Each number is 128 + 32 x the weight over its row's rms, rounded and kept within 0 to 255. Layers, rows and columns count from 0. Numbers have three digits each. The size before them is the row's rms in percent of the matrix's.

# layer 6 attention query, 96x96, rms 0.168, rows 77-95, columns 0-47
100:133121150168144102091112073121076128133209123136117077163108146140194146111192111086099145161152158128144153138143131080143150171086123133097130
109:171142123112221095111146099129122133134167160124165141143146065152135159105143145156053130130124047120123161096123121167085088085083088094134116
090:185155096172106117081105129168119101146161102138100140148089121114153070107163129131081089195161119125143173163166075128087110128112144159104160
118:143092167159110167153086106117187127099128138116118185167137143175134135065110099104141102129068195114113122113062143171110143177163108064109147
106:154192129100112107104080222091136133181111145099163109146138085096105116181151089095155154075125155080137121110140148117089081100089159174119120
108:129134204112203145095101134095124156116146164077155117177161098083101152092115158140146138131122181155126146134171132102164088093184189157144105
107:182116154120188119207130124123093173159130137127097145103062145097095140116116112123123168098123161073091160100162102158151138139082159131168085
103:134085127178099165109157104179116118105109112137083075144136141171098148187132138082153125172115130155130062172173086120147125155138092148126104
103:126178171128104139145130148099106111166101136125119152100103157106182132112137112128105105182107068082136194093098127104135135140083135182208128
099:126118113151134141113140185103138136081120105114081204124106094060065123092101107122132164085154070095156079108125170129106111124191101196112170
114:088174139123163182184111123111191168129114056122172136095081168124148145105211137131101151117129083124127173125096125134174076108125123113111124
097:165138113135129102102092101108177113170100154130135142129074120159074193070141144182141044082161079105102076144193133127177148172132118103133172
094:178161108096145171091120064095163112152140174161137136170105156036090161114136174124103154173114091114109139145145139160117118148110113101129115
102:160141116116096118100119203142087193108102129198164101122142084068145103179160108122142109140078143165090163156130130132156142110180135154128115
114:099084086131121151142157172156117100129037145083110119127090066091144168174155070148221089186114075168114111129114137135119114123157189147153121
107:088146106082132129130111154138119113064161126127171161140150146115188142136094078053149120095152082092094133056186148148079178089102113186147097
110:093120149108156160159103141061143157122153139108159158132157103125093174154149101154151074126164073214151175100110115098090149122098129163128109
104:126119114171157075158119135098125117127090110139193087107183127064098111146108110119142147120165168099100129146126191064113132108152079134135103
119:148095082158093131125113138105156115103189155093023136086089107179115140081139131121143141161051151130155100163117131111118141142138162144119081
# layer 6 attention key, 96x96, rms 0.164, rows 77-95, columns 0-47
101:128084140103126115077138095117147130133166160090079101121122129113140135160168104133096130149188157155138147144216204167143183133035132106135132
108:162127095129213082120150058090099143146148121107132110140124074159159158131119152132117153145194101097120112111118144115095143144116062088170105
103:136191120150140134074111067126090108107121161123171153119096160076130156175166139171110113156146104124105171183151104113162137161147141149095111
105:138106105115145158127089089152098125137117132161180142156119052142092112179109126086100121156139083074154153068151155149132122181138104171111144
102:182149155162194112077119153147143191154075117135080099140081124123101110142114130093120109073152206105112112175141163128103117082118157146094109
109:115146183140183116154099159185142156095138196130113125139114099152129110128167097176123144149119165119141143161117143139113105153137202068104119
107:138103175174156120185114117092078173146153153063037126111104156134167175127149118120160166128141219123097135115158116182137113095078132175095104
098:118115130102084158145127177126134073152156138133143040123147122129152130194102123108164100247079118158181109135098112121141084145155131077117141
108:117132238142109123137141067118126191128080146116086104126095185143110140094132067055117172147130088121124078174116123112125139111112132149110114
102:149125077136131106126130117124124142026120143119177164085052123142134138043145134155117153153121135096106122145095149130117116157129107147072145
110:102123172158144191130139050129204167106084086097092096100169174189083171095168168137156158096168136094133116136115106137069115125116113110111098
091:165145134143088123138120073117190135203139124090151127123074092083113127095122128163110065082155068132126104045155142175173110144142102087142188
099:217089109121204129076106094153096186112175174142084158114094117097130157096146135108138160141097060097097095125134132094152117157095161078087118
104:111109136147127142118112166121146141081145133162151119110218121115141136146104146118126103101136146116084128109101143149134133112142164107151071
109:152094085109116112171131163169152075132049094113145088111089089102116158153156119116182138090093120193136127117099191112174190053163146122118067
110:122113103161117092120121121097093128139141068141134163185147111128125105095060111122163119113181136123139065119176214092095085086139113191149146
103:118171137166165141138076124090188174142134118126101048136120086096073165059159100164152138107143125146143121145129137111119084130155080163091077
097:141088101180080133156106115187137128150079155104113134126168062096099104096057143136142186130121118110147124145129178132125092103080088080062110
111:095132100117089136187101130118175133086168138135136158096138081075151137152112156187138105179108130125137163105119131118141122093145105139116125
# layer 6 attention value, 96x96, rms 0.143, rows 64-73, columns 0-47
115:135114138192151121143112127113123097145097149155142167071122030101124157155079155081160084122141116135105132118118064117106098215099127042156099
111:169132136095093153120169137173098137128123123185081148154173129101165142116153196156138091200141123112102132154147096125129109147091188072103155
102:071140104083177133141179134104113106129167127064131121179094118168133098110190106147105125166101078095054145126099107110130120139115152083107099
104:114067153172084056086172117074094183104129147127201166145150121107180143133125059154143141114122152147199109123092122127211102139145130158133105
099:099130127102157131138179054121132145139157151116109157115150143123135126097108110139109172107120122156141175127081078156198172082174132155084095
101:112141125115136143150111134127152157127120058102133141129134126136018132096157107110118164096147120044158196128100118099187138121128089134131086
105:168128094121164097117113119140179153177046135129139196156093127128139164124140106152125164120154123160071145137094101125136116192146103107126157
094:138131208130118175122111128124131131105122175137149086084136114236153187131126163125211123060181154093109108069146104099108093102102149130124090
107:092166129155064122163093079117105155116102092160151157172166142200140009073143104108158111133120158148105192074113098123115129166105131103081123
104:147172144060144116173146173155101089134088133107127116115149170161119093104173090155127105035138157066136124117145131163078071046107078127152147
# layer 6 attention output (transposed), 96x96, rms 0.122, rows 64-72, columns 0-47
100:104138077115155155087138133159114134114140117074133078183146149129118153095143123121132177134110155129136086114188130132174087070147199131183128
101:145119168136140072150125074106157136152137095132122110103103166096158113127076064101095218101101158123170185158156139205094114135113126141092167
111:149092129103117162121039115148174099137148029120133140158161166143083118143092116120108140138122122153155149147136153105142116150110072130123134
100:122131112154085174110155120189157112147107157109116128146125158101147120115112177116135128119128150136116166208147064136169045095170183143125164
088:137140118132038118083099153137106130175156144124207125167166134121157097118135123183078114138146131096167106162134133095152096124088145133135135
095:139152096174136097124094129193129101139084090093137143128137112159167099150135107135104185123104147115120100119171152091124137148118177142116151
101:121118152110095106057203128107102085127133112157142112087162133126136093158139149139142171133088158101175075198119164095094163086088118168112144
094:097112031137088080141122076128079095105126099125140139168168112120124154161151120100108107175149079129177158133113101127149141116190120167164148
096:139053083150150153094081146171137138147125156111141169101140097070084121131149136129079197180113081106116080139153150151114120070066127119147149